config.toml
n_layer = 11
d_model = 64
n_head = 2
n_kv_head = 2
head_dim = 32
d_mlp = 192
vocab_size = 2048
activation = "swiglu"
norm = "rmsnorm"
norm_place = "pre"
norm_eps = 1e-05
positions = "rope"
rope_base = 10000.0
rope_fraction = 1.0
qk_norm = false
attn_scale = 0.177
bias = "none"
tie_embeddings = false
parallel_block = false
init = "normal"
init_std_qkv = 0.0529
init_std_o = 0.0113
init_std_up = 0.0529
init_std_down = 0.00651
optimizer = "soap_variant"
lr = 0.00764
beta1 = 0.95
beta2 = 0.95
weight_decay = 0.036
lr_head = 0.0109
grad_clip = 0.5
warmup_steps = 200
schedule = "wsd"
decay_fraction = 0.717
decay_shape = "sqrt"
final_lr_fraction = 0.0
batch_tokens = 16384
seq_len = 512
doc_mask = true
train_tokens = 83120000
steps = 5074
dataset = "wikipedia_en"
Each number is 500 + 50 x the weight over its row's rms, rounded and kept within 0 to 999. Layers, rows and columns count from 0. Numbers have three digits each. The size before them is the row's rms in percent of the matrix's.

# layer 7 MLP gate, 192x64, rms 0.254, rows 0-191, columns 0-63
101:503506458476406521482576499418511509543523467575531446501471515480442413466400515387495451568550579527527527426519453460486507519498496551430381494559565525545486486502486489480531573532540623
093:509367494512511581430443505488420508451528478527472514494632543558559435498458583467469440525585484584411445447495519511531494506548485580501502494474451441560557544447489471543501461549528427
107:433403449480425457508493594461505411458444558460572516509593530542483556518503557533490476516510528437526424502535515478516425518509486427392538432523454582531486492423537500535441448458415568
101:542390462442483493458460444470510510486499579507471434590476516541570485560560542466436564569513505516442424481542425555567571471458601537435423582584427510509519450500471519540531476507476459
104:484517400517567520526562504550456455506486584529490400407579463578507512405518460546420481554560477498486453503456579541549496436520554472481451490556473505576453532482530549547507640475529485
094:458455399518507613475485541536522455396509551447516384450535411496502512483571452475425481448526551521504482535506614529473454519362505451495514534531516499481445533529537491554572494431510543
096:547406468457486498494507438448469500502567550515498488527506436520515547550558431600469556575553531444464572466559494489527524446650559458464509494527428489470554532465541502471534490609399558
097:522481519517508463456461478487535538439493465512505436518514534535587391548570534469367492460481550566527438472523478516626500526494451469467539512519555561494420505538477571581502353558465485
087:405576590418530498503516587467547471639583529505477492470515463510571536448463572469521606458432495479457499546598502458524559500560503549540565506506487560533514556465492440508526558454538514
099:411499469530384534439546456532518445492546487450478476499514457526555532573523511572446414440462490466497474513435586546559496515444514463559546451567571426493601550446563534462415458573498481
099:554518494539508483653568567451502475579470586530539487452479468555553462588409490564571550451475522510538490528481558427536470491527575455392489515510533566521468483509542452426419511537515522
091:472497607513561446495461496558506480393607524548528469511547516548473515505509487506535468522509388510493564411428564573496508515467472368504431393525524490587576481570506529520527534514520518
116:531422412530640489427414552470528455508471444501558475448525533510583528535469541512461519557552486481456562546429483505537548637520506502579495442519595434505469432481499470518506526550538539
107:546435492471447522524496512536482472529490436584586548526491467544495492569448535452454457537444445477535451512456454444568407473535504545584534383621504570524430532383525489495463437523509537
097:498468490546467439597389504490399522583555535464556482407505493467486494527550471522492612455468552478551519511502538397563556533508570443449540512479501511507605548491416500475528426560547491
100:497497563496531559496479526479432477462547442552507480478421436551444531459466409542408396478541504475424432526445473458576581495453563561550515600533549563468469385474451505515525545512528472
100:510558533449505501533544551414400443509530428569539458470548428563526446472561482543525470469449445490517451471440484450443371503441468468416547450506478512525465468497470599490422542443414542
120:526419392464481466408569522428517437379483492491514439481570550551519499553550650497564477442487492552450489473485508567562523499456550506518493537407533470519528538485487418570501508463494537
114:534541543487519585537445529619434509447459487498477437526444413519561503615506449491396405525505512534505523465497513443603491505534477480505439469509446506488552481510565490498577442603586479
101:550455587514560447482562598482431495476480419520502572459516414579506433554478398443427469513452553491541562553506495492536540473507507401470408502406506459535549547500528454543494445512547448
097:520481382610379479438500473486514453493502425548492413495528457564443494515539486538619525476519473492459536523557412514570459471519576424508537571505449460447502476430476441525535444486494442
100:461495592519499488395436511541440445530450466540493546533448373600553403588518482508520453483516517426507456468552540505543482439507492535513538509462418448553456566507518521489527534440599574
094:600527487486521458460584561504467591518477499512594532531543499553449504527433530622456475460486459478442539501515569531494490550557407498598513504631514444519574489507532486546449577435516498
101:497582555474411479532438558350535527474495530400490494573409519577515484472447597606408539510494506517455453475438483410512514543468524458539472497424474533441524503486523483515506520466519458
100:522508497547566499526510528480647434544481568474554514475549544464517506502485463544464408497535419492476492472480547571576617514445490451423509585497482573491443531520387495491597476535453453
096:445460564480482504550509513581483556408527470504488531438473486579601480608394572485516514548571486474561549504498421500501521464539517556416493383559486608482495562553468459520535508474524520
103:490469520564396529584492529540452436438578529570609453520462463532500463444524454555486533624463478506445491479448480464506499499507490425507561584576518535487483537531507499553600479575593463
099:528489467480420424528506585525525499430456547450447528464496513532532420608488491532477512392419538359482517624477503448475494548479436517504423526449542458528470509592550513508507529435510486
102:526525494439494518372478559556461452476524449543474488468589410556539497586553568524568545491453579518482523497467553555461641495525526541543437458471501517450518434480450420573490544452470476
100:504490500435503433557539465500467495568455467488550515463542546581568482511499420544559462451452523465454479598392528541559442428616510467600556513495470517479548598556497456521569472496450442
102:545503500436556547477465501570378515545483448449558511488528525577561494590538529488531444607448568479534446505462541618578582513478481506569555510426440535475545478474556528523566481554519530
098:532431463591520370507533518473497526494568527548605581499448571465545520508412534507534451416475534460456491508522455458482532443491531557607494491462502508506594518444483554537616448514445516
106:532424518462480450471534601481570484499467531545433529500460493534498467452545468364529567555511512518563430469481490454541365515494569437498474447551414468506475520496544568489592478487453401
092:535489468481515440491499614558463522506514506611498474529527443553534419507428491456528444493486495514555521419567484484444507529436519521534458479605570571496475481434416572439505423586540402
098:421418465497444550544578528439590441501554546511560412565512521549471511523383525442525431492522560517504557577488522546482535514521478396530438486491461505556539475479524572573426522540477420
096:520454428543510528548424550478466488477556550461498427526486442529516566561492516559648427565459450528545482577553511456512545462400506578560530599515500551479508550465461522588547459538525530
105:455492395556548507469411518557505619445586479436489428522472460534540590532537496521560386506461506530456545473455500512472493569482455393531551444533445525393455454512546524490490457500503526
095:514466512517574432510518502455460491509506522439480492476430495427540413523412547526657530407520541431420514502506515563464462441428449477464473551539452501526541416516411536465484444508409540
104:489453468442573511458442530469468540408461510566422512503567482524433495502584553446499430503479488478428473444457543596540574438544436448467469499549392475475404505483553496522582595539490507
092:560538441580571540508407535475416507485466485562430468411539509484404457552476525536493602426531607454530534458524477534458515496459607583569470519515469523464557496452444552481519473455527504
093:459486550530464468511494422431545512519523479497519482554537487466608543484443454515484505591503580607487542418431417544572510591447552562472482579525515432526521383516480440481476414491473501
092:497446525391544484463512527554484475525514480561531460512617480616506511544536547452418404586507539455533500471582577498415564470495555476499508498455442475448498493538436554484524485410594474
093:544515428524493520425368499383374477466540460489559466418486426513502510511542574499552454485453464506535540525484558487473473534568579492481482397469521499415493484458435479488503613487514496
111:491496514534504429422481416451531567490456528535544478470473514462462533505523464438512484508449464523561496575543466360488427460485418480566495459636477546484490451561448536559517402466437582
099:475529514567422495501565470522500574455466559523512453426491491481431577512507472485560442397581492627555494425484464450543543461543535452492507542501453528474550455565525518453528592375465457
110:496443582495494364481486447490446479431575522511548449454415473423506411439451440517580529484425538452452554574559454495567499487511504471588514457549504542546468520526494521542452554553429450
090:569505519517533478469550465506463455517587506578404422429562436458533549500529558543600419574489465474450488485518431496445525575480587488413480523438567496461428538589482566474540532482486476
102:547431554509557459574484443398468572443426398542393514539481469516518517511497472422526504461445515416462434461511561501501506583391488421563460434496489542489496463470492486514513502497455602
103:517453485418623584550465517410508436513452564486456404518518509541547488537442442458528519515539534510543400456485465592560455471405475516545507469431480564468505413557490528496455480471563442
110:509439603437559517504553489502488376494475421516512490598499504498477464521475501434453409496449552486484496445475531473586421425494432446478426582547532552556555565512439536428555480498525561
101:415436464403589452578484523548474544484545487562521541509555531471427525521504518481492472473471518476477431477505518370547530482551542461443423472462445596579494629503499500440513419457535503
096:471442477435442595506498491547512465535499560454534478437614451494575551586493583549511420492479511524563509472503540608532514529503569561505533437488528457558480436369532454512517451487577469
092:538462458547455520380474504515498494458479470391554526532553408479455446462463470459456496485479448450459485505443466399553525544503415550495515456543419472418456511478418468597478617478534470
106:576542502471477472487433464542449505463547528530495382560489435509507532484559494412488447469412468467478568532526435435508551526474564430554591478604427483490435563563488512454586426512508453
096:519503467437505547530543493487507584390445417432466462453576555563410465546492507489480483535457509492502533414486536414480504528478540486537524543595457485416412479559551465473635523439516521
101:470450522554542412441529522618430534406467526456538449468562489545469475595562438514432460512617528524427458490477475451620527488513479468522518526460568476519570445516569492544471502467457480
100:481503526442520572458544447455515466508544468533500520480487540577504529509582422524508428530566533585557486537434501492515566475531505411448457509485484448498596390619627527583553478490487521
094:526428445564492469549511450475474478450526502464481506554505468571499644507557465507449465468559632437516467527442482440565486477490567525529421592511476485449608529500515498574585487559526546
103:424562510447442556504530616526480449489448437576559568526549548464526494541420517439488464554446495470506469501562506461436414498490512591540517430548474480474501537597477608538548453477571555
080:472500464499485530518553442516484468534515526520537507531614506488484526477526433471503423425491538434537470371510509514444532490508512419492444445551576638495518502469653558503562449501454572
098:585418485565569475518493475523448532595478417583599519513506508522464437499433471499461475475477451510376491517520566474593435475477499489505499493514446442516530569462532569422400445458543551
104:609452483511489542567530472494430490474499518522515511502452475504518475605463536585423580532466443436528489584481461487469496508512515455580453402622621478510564469581454534543451480533537508
109:510451581386513529399527562578536450489531528553481430544583478612513482544438572477563541543597491549486515455489445479492574569552488464518540522547541579555534451535485484519524487554495562
105:524499467531596450570489464528454445535543504581431470546515526503435477449534549455457543543559551461486464420539595526542513481522556366525441519598528449474489428532498624495456533471522459
101:448437405473519580508467482487426545486546441445497451506501579487574469477364514413500476506506473473573539572483471499473499470502506535591441586612501517539488414526507511491439468511593556
108:384608439460486512454573504457442562519532401543436459572510456618534468479538468497451438518447554524497484597506423519556485481561501517481470505515525483492437500473544590556456481449525424
100:538467383635454457563508506477486467545442531585501418392493412509457593418520544537468519513526470489479516437512459486557459418517534458541481434470551513455468487441535446461512482451478434
095:555575507543469541566429491514448449501530516493507440506467496500469483552571569613481486487508405526479458481471602393517523472479528504512482458518543472393539530403476570442535439501626545
105:556541530433456570564414524436429421582499500427461469477554420561543508492513544483546474554449438456514431489579433540493567516426542553500529538566440502535441452556422482473493442480427495
111:543493419517506489442456453511391486439536513548604451469533485540458518408546532433486504494400415536392557524539458476531467474505515535531502519545562445548549461563438588494554558468581516
107:581435507532469500483534492448504517436516487487470422500526446522508527536586517508498541494492497449475431536474439507496494496360496410496493453527473601613502555543546545442615553623437503
103:432524469505418497469556546477463542483394416522490524485529430527502545524437515574452499547440577493477377533494521473479563395459542546507569469548410519475466467553531539571594498559461544
085:488493522587571523528610499485474457491471455479452580568534578511466454571450540364484492582452433503439531452457517509463448465492467506521500506444431482496428380555439506525570497501430523
105:458433518464528492476438526473409437501495480512521456493499468478607534530436527535490436530480494497509500476470456485487472378464553520546518435505497542496429532633549610417524508488651548
099:554540473570517432434578536553423463505528435539576572492535433530527602458523428513427570550506547471596557514427612479546507483531536500477480470502492581418460425522488551469518516522509526
099:460540525550519425492531520482481403509531635554540430425484510580587557561472518537533509510485412446521407452429531509515458496533526494578491436561539566576506549515510444398490484458500482
106:522492617419433576464558436498456500488489532502536453481496464619514468542535502488479500511507484470530454459492480411484446417507417469497549391555508580543626426473466584512504485526466547
098:471467511507454511479523442573541506398513476418501405586490462540569557541457570544495471585500466463496576425587487505578459522472569537495581511556579493470483513547491477448598424431488490
092:512438528583519440498439482566462472532498560523491494418424504451571508519567461509418518515512402463359428499502502434559530489447502484506404480517454529458472519498585438499481458501577389
100:551457473571552577454483497466509552549593567418502472515518584545461495565502400537504544552568482454544459433528504505576424458442544511457481430498502574507525593581488504454567402481480480
107:475490485529493496433536532420553501404507457603428403547576520533497489420506492409568532515526506520604407507514476442448512507498490503472437410518495540530463554500607440543531487410460483
100:461494431436477558481540490506427472472419399505491464455554478610474556418488541522530621559452492431543510486489418446473501501558517493522478465493453515619455449516414448447535505477503585
088:506436464503545460444483536587528454445531493573530450508492462415582474569465482566560443504546526422541488518516517427491558452441411510461595587581452485487488524506430528550530394421520491
093:503517473541485567478495526476521450478393412532479493515469374577430516599512571494453517497556549453447428535482487455582482501423504453541594496476491469446440552585582536424467503464487465
106:502488418580487413483493474467424576472459413531488496477525488564523475485480472474504472595452560483486608523558389469502399563506506495462463576489506451400384458521480517513533476571507453
096:562541573495499484588530510500538522524432516526481404397607518500447552438444539348410503488513549531439529474457454524545454523497565436459479525546464561498490416567483486469528477524545463
105:460534546470564556483495500453347552374543409499514467459544498523512518480504597511526418510433425521460413456478507551477460457407539447520546412551478528448477461441506532537496458525490493
095:616406462470510500526524512557485483413521501559469493523497443506597509455533502471498442495578607452531494530458530447577499427429588523468431554553548527422434457449465596508565517511488474
104:569440517386487540553488442439551443561538454472535453496542492495484550514544493446565465567579524540441417538436518411539400556551497529457520514540483489464498479520465479413446480475596598
106:574508545462456569571530573467470442542579435595537406502538507476496519550535521412448463417474493515526569471427557446542418476520467436524605507449453546445596497514483461519517522449523495
111:606502494591454532495481497498470486444566504568548406567496529441512587610517507446600476541526471427422511432464551498606496482558483501494530460374500532460513475526458523555556507487501521
106:554486433613431496428548476526457486482566591577471503492532470474471533455510514565413488412500601388541557501461475421493452491458451467508491593534471499503472533534482560443539550422448508
116:420453584573457508491485461524505458444507494562393511524510443488407484570544549485500460589474519471456364527513507482511554424390419440546520480561543537476524575509439522498572477532510499
097:473472484534505470506534555458448495462564492487513483542456435560487472557528534449506550568466495562425582475546460570447479485458599589482457396604544428451583540458441513557526593461453525
104:498446462469509450588523511506401468481521423483455478486600486602448416459513451453496520431507491504481380525484480528532512426442529494542537446512545538607583425538534560434510547450535448
096:488497407545491472418403500544403433527515399381520482436579453531515518462526494499552500466557404504459552541490576549537461518494557466573433560503540483544491433530505484567445461518484446
100:495497455530518477524546591513517475469564541472547477558506545512427557548518477498499447637587549570504380511527524448564489499544520447534531521634434440597511522492529479562516475573511453
105:494485501500457484548518492469582494524535466606560525485518505521523445526539424550541430435493504585623416545524553423589485389469432428406535540481481499466445547434519471475513465507434475
114:464516460505493419491489508513443475578478475633579484565537501548415456501625507559504503481485466550411532483585448524532549496486483446429527442526437520392564514503535575421525444530496494
096:525519530600568557506467424496464524353581547493524444481517534540549482506507519531457395499499484541388455479580623457481444484487432554495468578492442483413512474484513534493488480486555529
098:501410436458537500492432429499460500518539484476463450531469476531560563476515425475444493538488530608517509462346523466553562583483650419476465514455493490525501476606517517547509515492479528
093:570507413500545472468476475554567433538576550471512485447502456530453494526480532488493502595537462484444436490363565455518530405538431558469578442556491513453511506514498476402526553441598550
095:595448429454518470438602474534517562433479533411561509458470518565398447579502551463530538433578487449499487465464541438534416611530438504526524464515479460534543489525471545533464417470501525
109:548563469422480475469579503484510515469472448596556471529569490595498531475521583493539522426430571430458488496405420436517503441537407455564491489439466554496454555531521572503556485502444419
106:549475491499550515520526557467496543481529631551406459466527446510491571482489569464546571452582583425500474472518547593541468424494488445553537545473453535459464484520587546553600451528434462
095:575455592465529460496548480470443500456494554501444553494582534405474388485517446529467476464538539549390464419487493466442508524385472480530568522503463500479498522567606545488529557534590473
097:517437545477429465519521570471451416401463531557436550428598494490489474540498506475535417472453510572566445462465511465437545387469489535492367468537487520484498571475552565547524494538534449
095:510420521524583543539519472527486516520500452519481533490556494478447375527482483478481461487445475422384396547529591529516494528482426516581531551577554495443353468468495557528523466478526555
101:498407451496567574483486477436512427585514466537354507474508485508544542588463417450504517592619579495538437462495475480563448466554409510489507539534474491527514508455507456508441506483428493
086:423548477503495537539461535400530587453504474530484479494487475546413397519442500472461481448508557502498559562590550410438406530471581508471432491497563505405503515582573479444481497418521491
090:487480460468509568505563478464564443475495492551521513468582537565458509503475470505586516420418484587546502441402451436480410502469484500442569482471474517462501361447468534583575462561442464
095:522581500526442452483518453434522432452492458500487478389526552520505486516554514413504565598580515480462431397512551456474568459461509458448446559454513529476467526432451406546582499471404521
105:498431479504499509523498535441525452490536586505472500490486585486605539483551498531424432539506571578404457505522553478498519494550441419564366577561516492503565483496458576593481468513464420
093:442433450530529402577382489468561491479537535506553406463524500502476521506484434565530554495526448473493494531515514457607607517494479547436486446596540531523574543429469434481419506571481516
105:495449469474498615502505542437477468420449488514493457504500392525392487476517513521575477541462492484471491469568543525522486412537638458542443503545622481511550454535509565581478590499485463
097:565498545510551378513454481456463461481483534535542459461532538553479392555557558437445479501601556466482435444528418470504485502611595432429497491480464421523488468445404516533509519503507525
107:539528541472609507508457543477404407537446417445460434422533446499522422514454444421511465560495421443533438529498520491516530580477563475538506495515509420386418482501485491518535570492536451
102:505482576522489500493413495399489442487491503506560419458487415534598514450501440489460465445477433432461548488437381481480511349507504462581497501552438472472572510484453472487540544436520473
097:550539432534429408578478450455482416474518503430581508446504444473483562490466400505560457465471454540543423435450434479565473471465447504575518531547491530475557481405562485481414438484474448
112:442449431562423537528516426454425488451563509506443446485577506556552426505578589546494479550446423530451437564609478511466461464522512496531563524542455507460566532529381530518443533483506499
105:505430458496524510469352492508565538530552503447541460447473499523480454427506458425512483573420542439536511628575563465516439547480477514487462487553467514429547512564569555501506406468502581
103:528456425544528505468502466586526589521535423454580451537496554487437555512484474554584443512461418419465517496491564525641537465534538476535455581558469459495512510480548573473498573513596510
104:537453451471498467501487492487513554555477471499483544413466506449516552634409485630486506431458534485444484501619535520513560485469439513491496492517456602485436572482543566506507456628479521
091:508465491490484510441502406564424489494459509473541527445479460384544423526389547524501510470587509550437485498561463423557534543471552444500455468524588506478423487469559511514389566451473417
099:487365462537471471488485596567517545529495436526509514504499443617487457466604486531542526597565602563430552511503529488539559504498511440449454601491504471492438508557536542539557463545474492
091:472545591424547569525552527507456442480469530552549523479484452533509514520614475498420472500496505470464557484451601587565460542575547517530492407483543562522567541490402508554615483475492550
091:535468533549499474468476451532465602503612557519362508517437452506486424562410560462433461513510529500513495439539480547481613500525430517556497448568550531476462459534405515527510441488546558
106:457593545437439521449524459590463513449528466531484449467513456535474475568528493575454503552479535517470541434550504437536497585432495594646447471459528439501484549473462554444489401572495504
097:464529474524502528551531505469446563519570573558495519496487550496592487468463498458393491508549547472531537514490466391459407610540450500588476435499438573500486600561541442506431436435536509
106:521455517448476528513440563418494510416495557501541435493449525473508497455494545482559452419468517507463450547575551514511393503412487569479343469549471534446514522624493495555490510437483565
106:603522497428485389489483448418487476502531623548473429455543440477554484458547390530432559519426521508508506543500474517502521488544444485503462533513440497606368427509458508540498479513500520
110:526492416552507511538536582479466454494514486604451527449530489516462578467584562485498450497427373565488440461508493454557567468457502454482461434514523488444528610515540508434424571518538588
106:546517496439459479475540511492512485484485530505514525550480475528516407477545445501429407498499507576521471506564425602599505423521436436515371577581495496480443463512529517599478501502506372
109:503457578544519422481443609470501522451462480505476549522532415485478481504455550580495505506526435383505424534457590502589484487466462422607574524549491493520468386461570491468523513547529518
093:552499447454437572481556482483519457493605525507453477417466472429410510546515505547438555502560496589544484435620547537529581442398536460538477507429508484506475508399517489469517480485526587
096:488507506464431568488499524499420484443510490477458518612595429523539585430509424486464538577465470543455497495450542466539492524566481521575379495486433570569587503559482575523435534476473548
092:467477572468428445460380397481442500537473425593469498463560502502482489498554584531552460496383516481434402401456481482519480466498536564559552471507571485514569495532483508455484532433507528
109:524545502443555497483440485495489456476573464469557475563490459462483524497399559503467566446450441611497600478493540498516506508518449430495456389613482406510447429422563551520436535479517467
109:515467468498482471432434568544471489523415475504469470437514392500534508535513544578486569519585492558408532528505566475463516486480546515515543348589471542437550466479485522600505436587513533
103:622481465496528520478406579463496523440549558452510490547562429553391521440463544427540466529455598475452439540493546567528518500411517530430493492526462522497463492537441419567514532523584517
088:486580531551478369508530479499408529442417414519445454517514565548536401550484489539486509544582507496412434541458499403473501479534444576496513573537469488430455475526563450498531445452496464
089:542601532480489474417362628500510483404487505498525529505468516555540514467461508543485470464529516539475527481538457483527593550457600452525503593464423481540377487479473444524475565476478478
105:425463505515512473414458509474516453579450512516522530486648503470409545459444538514454502517509559424519519444512496479536476574571452567533488541517461577504479516582371561459588564488526533
102:535503560459533555569425443495517593493468556532478431515604551535404436542513481533549406472431435512480589531509564448558455433529533464534528515557533502577553552502453603505455533502524513
095:551505535455523519451472465462423468352445519555481402428513481494568466501425542488498479494499461450521466500439490481488402508585459568481568526574473460514584446451530533524572412583525498
091:498481474462509446548475555479454416466435565515527436529483480512519457575467451433473484502575521544535580519382500552499470564459542438506555491464507424509407572534545494565609482430524393
097:481466464512437501541490466539474546508499504608571446461497447449463475449504479476462479496524524456473561462452497408554583537423375470615490542446528507469402586519441536504568477584471442
096:508537428484419481577471490494493486426574505531476442448523487445464494456620521484387556495469508410497533572445513477530478422513511509548485505525435482404460574500462517481501475367479602
096:596540477441508475512542609458525462438435401429454487495542393475518474506467514558489494483479535501495550552540518545595476442503615571442450531520527476482460480566476431618541486502467451
109:397448423580536489474575516536473542538556444480550540501465450531482410425456530462482515509611519496506498568481584480521514499543631476447483454495447531469543469402606498465513527467553547
094:522538545528448504446534490461502463478491549467471497591469519610515461524394529491594477439481527507488484424515339484464521530638529526552531497547531537554536491614486474486498546567528488
106:451483432473518524451546461494512397448550480462497439395510461497450576400483528557519442436519419490413509513526507544569459471515445486449468564504452464532532567499406462586566540563525424
103:432532467542529505442526539480486548449480505557508454494529424449466542514370615547524516344464516553475507553509502477554400533475523514448524483481483549530508493465586574443519504620515497
105:572440468467380563584465501489456472460514524440565486578453454609593505542537556519541444369516502463507517464570505497507525519510472460484576432544481563446446493517499587510506491496433551
095:519509508505528521557556443472483582417547553444536526405514540436576422515477511506470395495525448461483482551436496517520522536502476462478488396605612633499545466453479482469563472532492546
095:460566477537533593455433514564439475564561405413448538548536462455519511499560466482445562514497515538468459426538519588621475520516416487534545582557414515511510554514538473511514492464460582
087:466526511544422523465473477482568383469558513523433523511505535494533482576443538485477590593406470495517462470474565460459571437526538440506610466524504534559545531458573504550639525514504538
103:522511489581423514464467589500424580494585457537480560453438453550487443467487498472529521397461454401518561410495498438524518478448471448559499559488489494421530500497533397517488466589548420
096:525400501464462554527412506434530461497500436526485436463444499441573574512594528391528456484492576464522442530398555438536470543430429462487531478534435515475494493512557477512580447571486570
102:456385562384470475528515522420541444560494483540512504383599493533472434492492552514487504495552533447535421537597481501428523512434440488538529478544524559531575500483462472518477394447547512
103:554439586476518557516428492496506512488623505539466416537507465522490548444501402472485431573528516509554511469533555482552429556491544445545496396502491576511524432529453441478550410575437570
099:545449548548498497580432448469403489485535441569559481490579417541643561486482521530503515485464529435445463505553477509570584494485461489405486615473460520487511474535430477486527493568426505
093:508508500466528471634503614447501542465496509511509462497580482548501373465521449575508583457490491502509463469455611573567471566452515548520541444502511529453396502425534510504512546447581480
094:523430496496455531508554483488521554516522558601528467415472547480569488519523439535372373527526604466392467542478488509516468549574545468522502437547479474419487522460529442498514402529495547
102:525381471462420429565509459456424469523479504529570447471500477433459523534477519470467359493519486517492502469543374498539530549633553502504514513547528491544458499426531484513581551464550559
098:457522516464583559463482422526466415471549446436632433539519577491479532548555440505492471474487549527437473597515548521525487506431479533504537543589522483530569449503501503429549380484581504
096:478457517466512500451523458482512429574602410512484394525498462398490569471553471519562491555490596451470569521420509469492520526448499476575458507457563553512497454383430492567473494576517443
095:485379544484459454556482500486457443495500474555479503500532521520473657476548441538564572528511483486456458537451432508565430573468545452539585527567417519593490462509492549435535496470442433
100:595467432494421506516507556520494414533546485539576439458517478513513390494459542467522507498461493484522485479447529405505517334489500502542531517466465509478499615566436407452534465422508550
102:516435560508471471516469591486465442503497468499516535594529427459417483495488476468423449455458498466496432486479463471562409579462533387600584501534505577440484475435390560464490472487546525
088:496489404513414537488487524445414591441491524557476497501570469560485505534483445527504459528450610396465520491586617515450520493545552547442517472441491609429516561490455465466556499501489543
072:483467467520487468506536499445468461483572485536510423496539420511529414484521422566487460522554422505432402539453653534437547406453552571492498552553492573512458484473482464544496556418492551
115:441457517450481506457514565613519503506499550531602433477471477470500338464463505601484492461553445407491450489495501551548444528514552463495570458542383510532522474419501545516509457445471472
095:576446573500460462408441493420491494430469439430432517471582507509489528481535498506434482555479512534540449512421535533581530519625511462489434507490471624571387532527490484513523569505525520
089:517550475455434425559550524447539502478463459519593534600431429440500496644412466556526415524506435502484520526467486553576501534459557543505545499530470452456582472486458479549440492487423458
091:509516519539455511539432541503477499470548516561449479440504451499485492507557465448565561612492461571506473398451537456528543534423532507550480445611577508465491548495614538410526577400489539
098:457548545457519443483458535537473529515488492532624499443503441498551474509543468447618511482494480415426395461498451524493588504461506459486546463535438423476427488560489407499608521427430513
095:551539569415500507511582549579478473520586629522484458512493548417505540534510548479496480547476415488387532434429445571499462499504426491547500556576507531520480502514421504545537400517557515
096:479445469576524516483442467450566572520542398558456477506509559514371523520512485522598484486496461419536487441522515480514428443499456484512468577523404447503442561403558435477574437502490551
117:561490482514494440452529533494588496524512584514537474457430392427549502456454540482533600471501444523529574518554545388505567419463543474445438423537533550491462564547517531577506424445475534
094:526504529463491500484411577560486474489524447482571532516554402469522515492466488493539556562505463412397529550472550501565599542521473555466475501370506583528431470429444511542503508447575585
092:569522498575436537436415513470472498454454549553451495423477542579502459510458433654506501423464524483485540442550485518446540503505511535596562498546433484454386462525433476467449450531502473
111:450465531513540573470440436463451493480495517499484534439509493409535499515552388548534503500443492491465421574548453445529408570560478496628450503597498491500547447493443423550481538428539576
103:379446534432556538526442483525449407499497458517472502432519559445626598493467440461499498482548524439573520593518492473537507482530491504507443493593478521432504492467575589498537514480452409
097:589411479513518445479513572506532544521474445472535554518538403501466481426491531562434498497492470501406565494541531587611448488531572538526493511531528520503515443489365545598557468517577528
107:477496433489527553527488540572446538492574472542515447411552508584571521536526555458540536558488402556433517391556541466517510496555486451448575459484555610578514492486533563501442523463590510
111:597512520522522451568495540492459481496516534485496455482564459548510566485503548612446399562514508483443533547488537477462538391434444455442417527595467404484578531421553450558538539511491475
094:504488585512473478494573471551508514465579461444511535568470415487545440497401491415484478450508511474527561489478519537520494517466412527494476568534486500409476496506583613604513498443518351
091:492543451577441485564508588592415452459430434560418430560512505448536441523522566435495570416490434549419410477503489470510487506518570519507543474550530534451547476531455504598506450482512519
097:549503526424480576431415434528555515495561480528558487487575474561530506449521560481502601551552451495495632476585544502505592530552476537566507523541506489526487394517459434510466430558505565
101:450593445460488496478511514527496510455557532480498515465431438400519426544497474493522516473481584548511598383435517411598463533531523515543433462432529503531477514535519511459459419578610454
104:439437548493447547542560537488535502504526505542441454430642522550559493491439568457431478530469538537458501553450516534496497559555468606496534435597519566438512505477490458568420490524444594